Weights of a small transformer language model.
Size: width 512, MLP 2048 GELU, vocabulary 16384.
Training: a variant of Muon for these matrices, 728M tokens, 11104 steps.
Each number is 128 + 24 x the weight over its row's rms, rounded and kept within 0 to 255. Layers, rows and columns count from 0. Numbers have three digits each. The size before them is the row's rms in percent of the matrix's.

# q: layer 4 attention query, 512x512, rms 0.0657, rows 50-60,114-123,178-187,242-251,306-315,370-379,434-443,497-507, columns 192-255
# k: layer 4 attention key, 64x512, rms 0.0521, rows 49-59, columns 192-255
q497 116:128113156112100095076125104125138161093150119128119092123168139139121101111138137128126114129124154131139182115143150127124152140116115108110127114127150114128143098112159139143149119141173163
k49 108:123136172138114094109098137125136129144116131154094126105128105135127143152084158147156127122110128117111111105127130165123131155092107136114138075163140076181115152091129113125137134172128085
q50 098:152075155139154113128117123135114154138128139137149103158098165139163153131103104138145122116108175123116140157160112081137097146133121150093128166146100132136113137121126153096185108115079136
q114 101:126151150087139160145101111158143134138118109109128170153153138097138185148161109074146159108148120119156116116168157090173110135127121122103148123149072092105089098113120082186112146168103121
q178 113:162082156130136121186142109135121175101090106118130123132080144130135095161144135097126157173125141110145110145169112087139070127112130135108114164129144122113124124132124114102121101135128117
q242 082:154116139115153141154102120163106149163135073099149142069120161140140141159164086094149152111126107139096117150092126139157145156145125138154127143077131151081168124111139105192153105088137090
q306 125:153099138146148085132103147123102164132123145117132151145100103153114157128106126131126141145137111142130123153161104138103103138100122157099112131117104137131150115137149146113168105120098118
q370 093:104111131094115128106150103157144138111137108175128167146106117131128125175126150123115164115132151142137122154114190145135117109129117124110117157093148112090136124116210080150145116115121171
q434 107:159135121130143126172105143165156165089120172119180139137113132164111137170100116125141116132120144135109118139135124167111114140152106133114100109139120106101133080136146112159165165124124093
q498 105:157129140133130120150105123124125181101100134136147140096098102109125109159100133142110163113131152098132140127153075168145119141136119148075139148110124069098098116136120124129105086133114129
k50 102:136142130101146111124124135129128149076073129110128107139178145129141156190088151138146150142164115116173115121146107128124127169114099100130152118189107131087144156157144177101138125166110161
q51 102:090129131165110114110117108121150148125139160115107149183154082084147166121124121158122109100150155074106125153129144088098145149115105138144121139097178171115111129121123138083145096113112139
q115 093:122164130103173113095162106118122110085082118095091127125153158162096166112112129126144137155160109152095123100128130140157127144105160135129144114108156160101176143087101117138134113150148159
q179 113:088151120123110046141113124119116109121153166129109109168116124132114130139125134151134113131151141132128114113107171103133106133134153089152133087109124115106094127120137124094128107160136121
q243 076:089122096053110114103116102115215124114104106156128137132154151111145155154096125134149121151136090134101101155139107178090102119151148124144119114108150153111095166132119119087112085116104117
q307 130:112108108141114113145125147086125137082133150125158101133128138125129119163146118136161123132171117137180147114122175141120112134137144079115114095124131106045100110127142103104128103140126129
q371 096:118176152162122099091184130117127100126116093073109119145139137132118120100096131165154101124144101112118140155133151141099167139087154175116123130113124168144124127080112166106137115145139137
q435 106:122129131134166096080144096112112137107130155118125131143123122133098139095088125165144151116128126141113098103113156147086136140118139129080138128157162155132104149118180158089097122147080094
q499 107:090142105122129102111159134098115145099115168131101141142117106167111186142127142163145100103168126134148132100122157139156131144127142130153085103146128185098113122145152129063162131113108149
k51 109:091063142168106146151157131141084154100172151155099152125139117105129098160100103101099141113206151114160124107127162111111149143134136102116111106133058103126115128094155125141150127132133164
q52 098:098176146136141125122144109122123111076111132144071148152100142150100154113105121098122168144167164133132132138137102109115142121114128107089090171182072134105150129094146075136084110139097137
q116 090:126115117116079125088102103124112093115114126148141167118114129101063123158124132142169156101098150085129133140123160125130136141112116131153141098130089116161112105098140096159130112093142107
q180 109:110097134131153120138142132149137126099196120128055128178147108087109136122117112097199151110144155132127109133121155161140125146112101114137111156131133092107153135128104084105119195156126145
q244 079:129119104107148110111108178148165139116120148147126131129150137113080098133106119145162142095153093125121124168130162116154148168119141121172120146128160105100175105136067082116178116126108156
q308 133:085106134094133086122160112130110118121156091086077156157126106075133131107122115087169137118126145140125117146125141174094139153103119112131126127140149103122128148096145084115078132133128137
q372 098:102143121130124122151111110132139088152115165130067119131138143140099154153108136083104151106145124151127115139129140112104138090149135128181112112120108094118144113130125068109165125159175135
q436 111:106144110095116107162135132154149101111156133130088126157095147106121142145063135111153150125184132142104128144102119146137152144092068104132106133120132099134178098109131067151163150133154115
q500 110:099112133085165148149152162154088120092116096122068141135130086069094141137143112083146185140183148157121150123146138129114161175136092087140120135079061120169156117147149103173085153117142100
k52 107:143118091095152098134180142137147138091123149110108111166092120116130132144073168080131155140134120127125115102117153168086110174093149094090135130112117152129115160075154105117088129149118124
q53 094:153143125131111143151116101156164167154153095130107113158135129139140125159139157109147108093121113070160136104141119137112126180144054154139114084112121137117131090132158120143162092089111123
q117 099:143105138122108069110118138151102150145109170147121125123150175162146097142126118137113166136091139094120102167109144112147114166131140169130091122178103107126100146128153130115126120114116127
q181 117:088169100161129150134160117148196156122088098096134091174109161118149115160155158126116117164095113076117136133121164118143156141107134096147098137109119154148168171090133133141130099107090131
q245 075:098143169100113126131147158123162181161152099112104138131113158133130127080169123095121107115124142093148119133120128140119110147090093146099111148110120090153180133127150116121098122117132114
q309 139:094160097178090090091139108153171133135130107114121120144133196092136125109183112146169115114081124111130112131118135114139147140100130103145109166125107158180173142114095133125134132128127154
q373 089:121148125156116159163136135165144162077120151162078108157139141153092135135109132074126146110105130124143145137092145154093129085096125165058086094145099123166089131144118096157143118119164155
q437 110:109140136147104144181125139152170148131119111118120139137107146133150142174123154124127086144069094113123099142120136163131162111121102165132094155125142114145160178100146128112100105110134142
q501 110:073165121141086103131139118171174139127128125103092077135152188160152113131139117120109131122092123108121109134136125174110168133117139126138099133122133137182165163094130086164114135103127105
k53 115:113143127137089131134131128120154136126132121120137101151131164073156081120145094119129136131103114146154136141105122149140158150086131158133127131114129135117108140128079158176081158102146135
q54 097:114158113137105147145113107112128137083152123078138108151108134138148140103106153122115115141135155136134087112146089124134136148146146156103111181123128093116164132128101162127141139117115096
q118 092:190104120132129133148140111087149147123134134103132126102160120118135078145154159197112088135096111080132073129111160133128110174140160110137096135163153175118141133131115103121146137117096105
q182 118:165144093165107147094170113106120152104153081106160067090118124128119104133153136123074109137144098114131086169177139137125148129128125134128099158133137117074117170134118151137148174138094134
q246 071:092144094132159107134133110092131075126144121133131103145159151139160097120146089155096111144137100078166128133128113122120122082152141104166117170121110165121128099150091120146123160138121146
q310 132:100115089174169141102162128116145124126143115108154107115146141108163133080148104140112099145134093114108078156149093120126114138154147136150115177137138105093132120143095127138183144132122133
q374 101:074146127153136110159118130131156119140127158110116097138125132154167111139118136135125118141087150146113137143118098151176122146138171132150131139091151135105138151165117170100158128121098141
q438 111:109121122137130131113181098097157136097143105106169058113121142162142098138161138136114122122118101110096071140123060118103131119137168145148113153102137110110130143150095178154136138143150114
q502 128:135104139165144132124140146102123144121145102084114052095140135149130104112177119145087144117111113089104137138113072139139121151150145109144105164125165151113093144101088179130111143153152129
k54 113:149135132172135149110129082112133141150152094108141124117165140112121085067145127129119144126128120123139100184147136124152128121101134154144133161137134123113112165118112145098178125098172151
q55 101:107145111102104130138153090133126117111155145162117082151137139136086134166133142160140139123175115124077154120122139068146111153169116088133126138099096136126123102144151176147115106167130097
q119 097:095111127139121139120161149135104157122135127101166088128155138137117124151116105118117122139172091150106127085093107127149112143143100128134115142141120119162183147134107168090141103137096139
q183 100:143139123118139172107133130093113139090133207122118092155120120142119133112124131160160129140154166118080126111110104106140122133140109084164133152052117139108148141118139176144106132118149111
q247 076:159163120102112119107105137121142093126166141097111112122148094126108164119129091145126124105146107141124123156105128142131134155133123122164114116137114102122135128148140081111094138126096168
q311 131:136136125061168105104089139091129129113170153129119099117122094119104115104112151076143134107162156117115132108069139088114103138123128115131127150110109129130109125137145209132090167143161174
q375 099:121110109110167130112128190093167150105103124090100143152116134098122072149104161136115117105121116113139158125128101106110131166133037117111135159130146089112144125095143122129158128189086108
q439 101:111135076164151139108127140116129122105141141081150127145162120128101115164153154120135153095152169114118140120092104089116100120161109105153131093125140115103132112174149147082116115180112162
q503 114:136143101093120109117172145103092129084129136125106123118121090127111140174149148129156162119165166159076106109120171114138117102129134117125089126162082123145166170159168190162092137157100134
k55 102:144157146120148118112087110087071125129125146167109139124122152124124091146104168128138147129095113075137133141132145126118179136114125161120130137105145119128106139136170194125091135108185111
q56 092:154132149150112124117133114145119135103115156133129122176132164109145088127128136159124147134175154094133161118107134094154091151127097108071135156100157123120178120154154136130118126168126104
q120 090:127141106137127130127116139161122154131109100132134083129134148194140106111112150124134143092111157101120119094121127081122142140134123143128139080123126141109119108143119152168114136126169139
q184 116:106125108127075131084144109116133141118123122140133115145100162138104129141082159144135177126128154119148163134139097114093108095141123148070132112171143114112104126143145117134119133111098118
q248 088:114161112138136106127123095142144158134112092132140146120104108145142173138170131086115127146124113127146167115141130094141106097118227134145126138086177095098092129163096133090146137121130132
q312 127:084138077136122140095119082151113134135109148154122111167141118200121144124101134104140173091169106111159153132088084132151111168126146148127142130170188138130122107148162090124105137128107146
q376 098:147148123122120147174134117135113145115172094139126144117136135165162069165137157134147137102157153132137111108112076152151118128114121104098106118123148114157106139169110153104078073149115136
q440 126:105136108135104123103119123164083166130166128136115150099120081197121130164108153079152159134144180154160136145107091106097127105113162103136134138131164097146112130136155094119088132125166125
q504 115:117120120109089145104117140133128126126157133135141151160123137169100155111114144105147155076109104119120157162093066133139122149150118139070133122144153117117151126161140079100100136069119155
k56 114:116119120132130139138129172119122113159159133121088123154090110159122121154076126130105175149121123141111195146120101102111091156142105110114138116152092151128138134143126060124107156126124127
q57 090:169113111110172145114094088122184121141137160137129147103142131142105112144132121116143168110120155123126151137147149116119163159155114095123076158132171145144166088146086119140093125095149126
q121 095:132114164130129153116125109125147147113123135128095099100099098151130073137126126161120108130121133177095098155161164121141121115164114127140132097108154171123106128111097160136193132145130191
q185 104:118129118159120142100118091131188135137077130090148128072115116170130127126118123129132159146115111110092144146167093103128156160109088099116099120125098130145173155146104161118118108132127118
q249 079:124148113133137160153114107062101154183182138134094101089121141144150134152147120159129134114090126122141128145132093174078123061163127133160158076114140149136158136129078116107119108141131144
q313 148:142123089144101147105136130168166152133130143118118108112150140165094121123112130142117178096086107173094160151156106163103125134112099091103079122126122101138180134117114104116148124090113145
q377 092:128110133157134104110129076136112108105119125098161099119140144109137118129112101104180137119088147103111110115143107141087100102168133079105152113107086134109139146108093073160132161116117136
q441 117:104174094148127102100147074153142115140160077137142110076166097118129079128154113125150139096137170158096149169149111170111161150102121127119104122116134142134174137181109127129105140084128147
q505 108:136140134151106129094132106169188184147160136117095087064129125158146090079146116128113157107113139166104147185120110137103125137113148104124072133150119122148177098133102110149127092128145149
k57 113:087127109115130148133122088159171132167100112143091146134110091120108147155107120095139138078099134102150149126169130135141142175123080110035119142144146094083150140129128101104134094117083143
q58 104:142140138142130164077108142083156103153096139132114145146158110137143143152096120152129129145135140117117141093155091183093119125146099160107119064116173111109101136158167146092144106102111145
q122 093:101128140145152139113148112099158160123143108080134088133168080111104167166130111139115155130133189097107117111134124106149138118142149162087139114167154145145145181146134111086130101106127136
q186 111:174139134168131133114099140124204097151118129080149112118157078145104130154137117118129120111130112108107139108148156167112094148110106159076102109101184106150145109162115114097112155107133126
q250 078:143101117124146149084121128090097158127096149100118109099144144114126160173101153100103112143102129128115129113120123123134104110152132160118114136133147158100138136171130117096113141124120087
q314 134:155128173096143168109130124111184141143138123085137099138144084153118120127122118138114118140139128107138155124137127152117134140103136172073103112117195111107150128164121123150076112112119109
q378 091:127123134166098113100138118143157126124125133131127115141102078113131131119124116172155126119121110097126094116136119154113156067119186175134133111119119125166108143131110107128122128112104117
q442 104:125124093101148144123110100108154135107131118094105103135147115160090123166148098128107121118153145139124117120102171157147091103107117146113121133104135126135139138172123143106098096121089093
q506 109:134151138124127113118130113086154120119132148113102128122140079145122099161141160123139076125123188072112162121121158167105126113136130131061119139122145123141136145157145144104095146102112147
k58 103:114077147138151143117120142149113160125143150145128106152144118133134117136110127094117125118151128125149102141187115152140147158131116137110128159146130106109157142124150155137143108187100125
q59 097:116122131134160123142140074128128098147159137139090133143125095111078167119173134131122124132094173124198126156171140158111160132144171104142112148107141153129143132131131106137164160121124137
q123 092:116152129108101076135093129120091104118146108130159125141162132145171194169150111113142158094114113147130118131153142140144149126173190083101123096160121159147142100125135128118115139159122107
q187 107:144162130113107151086115106102126119053139142151118105149119121157113109157134110079139161095107112180124151129136170197176125132151157119144141166116123096118174154175103149152107163128094105
q251 081:122093103111133137122095136123093112098134109130106173141158121172145107173141171096108129115127166104130113141143164164096133135128144113091110118157106134158100104144133206099106120107119115
q315 134:131178120120151144119097092129160099110096113112106124165145125122138131145119127073135121089101112084150113146128165166153147116157169111122157141142099117127129156178140123122107168128111091
q379 096:146158101123132124165130106142092142102182121158174166098171162091127129130121114099121115158139111118133156109168158159133181130157136161089166128157107145091118116175129151126124111117129125
q443 103:107091083118135149188128096101130106172104108131108126143162165172151092122150129150116123119122167075139133116165130179102131155149111137136127139140109157138100110137124153098153124102155148
q507 099:090160094145121119128145076112126118146171150131113129149153155101131107131103114148094140130146161139126138128126144152143132136172152131146150122146102138124154144148114129150116132124120115
k59 102:166172130150117139098161137126109103087113101099161111147152156116131105107153119140115151154080156133109141143087089140167135124136131125086145146175152131114169112140129119128100141120138040
q60 108:121134130086124092112136144138142149163132146166125137122109104129077104086105179168124101125140125096170131143122146097099083148108083169123128132152125145128086137119166132134130133136157164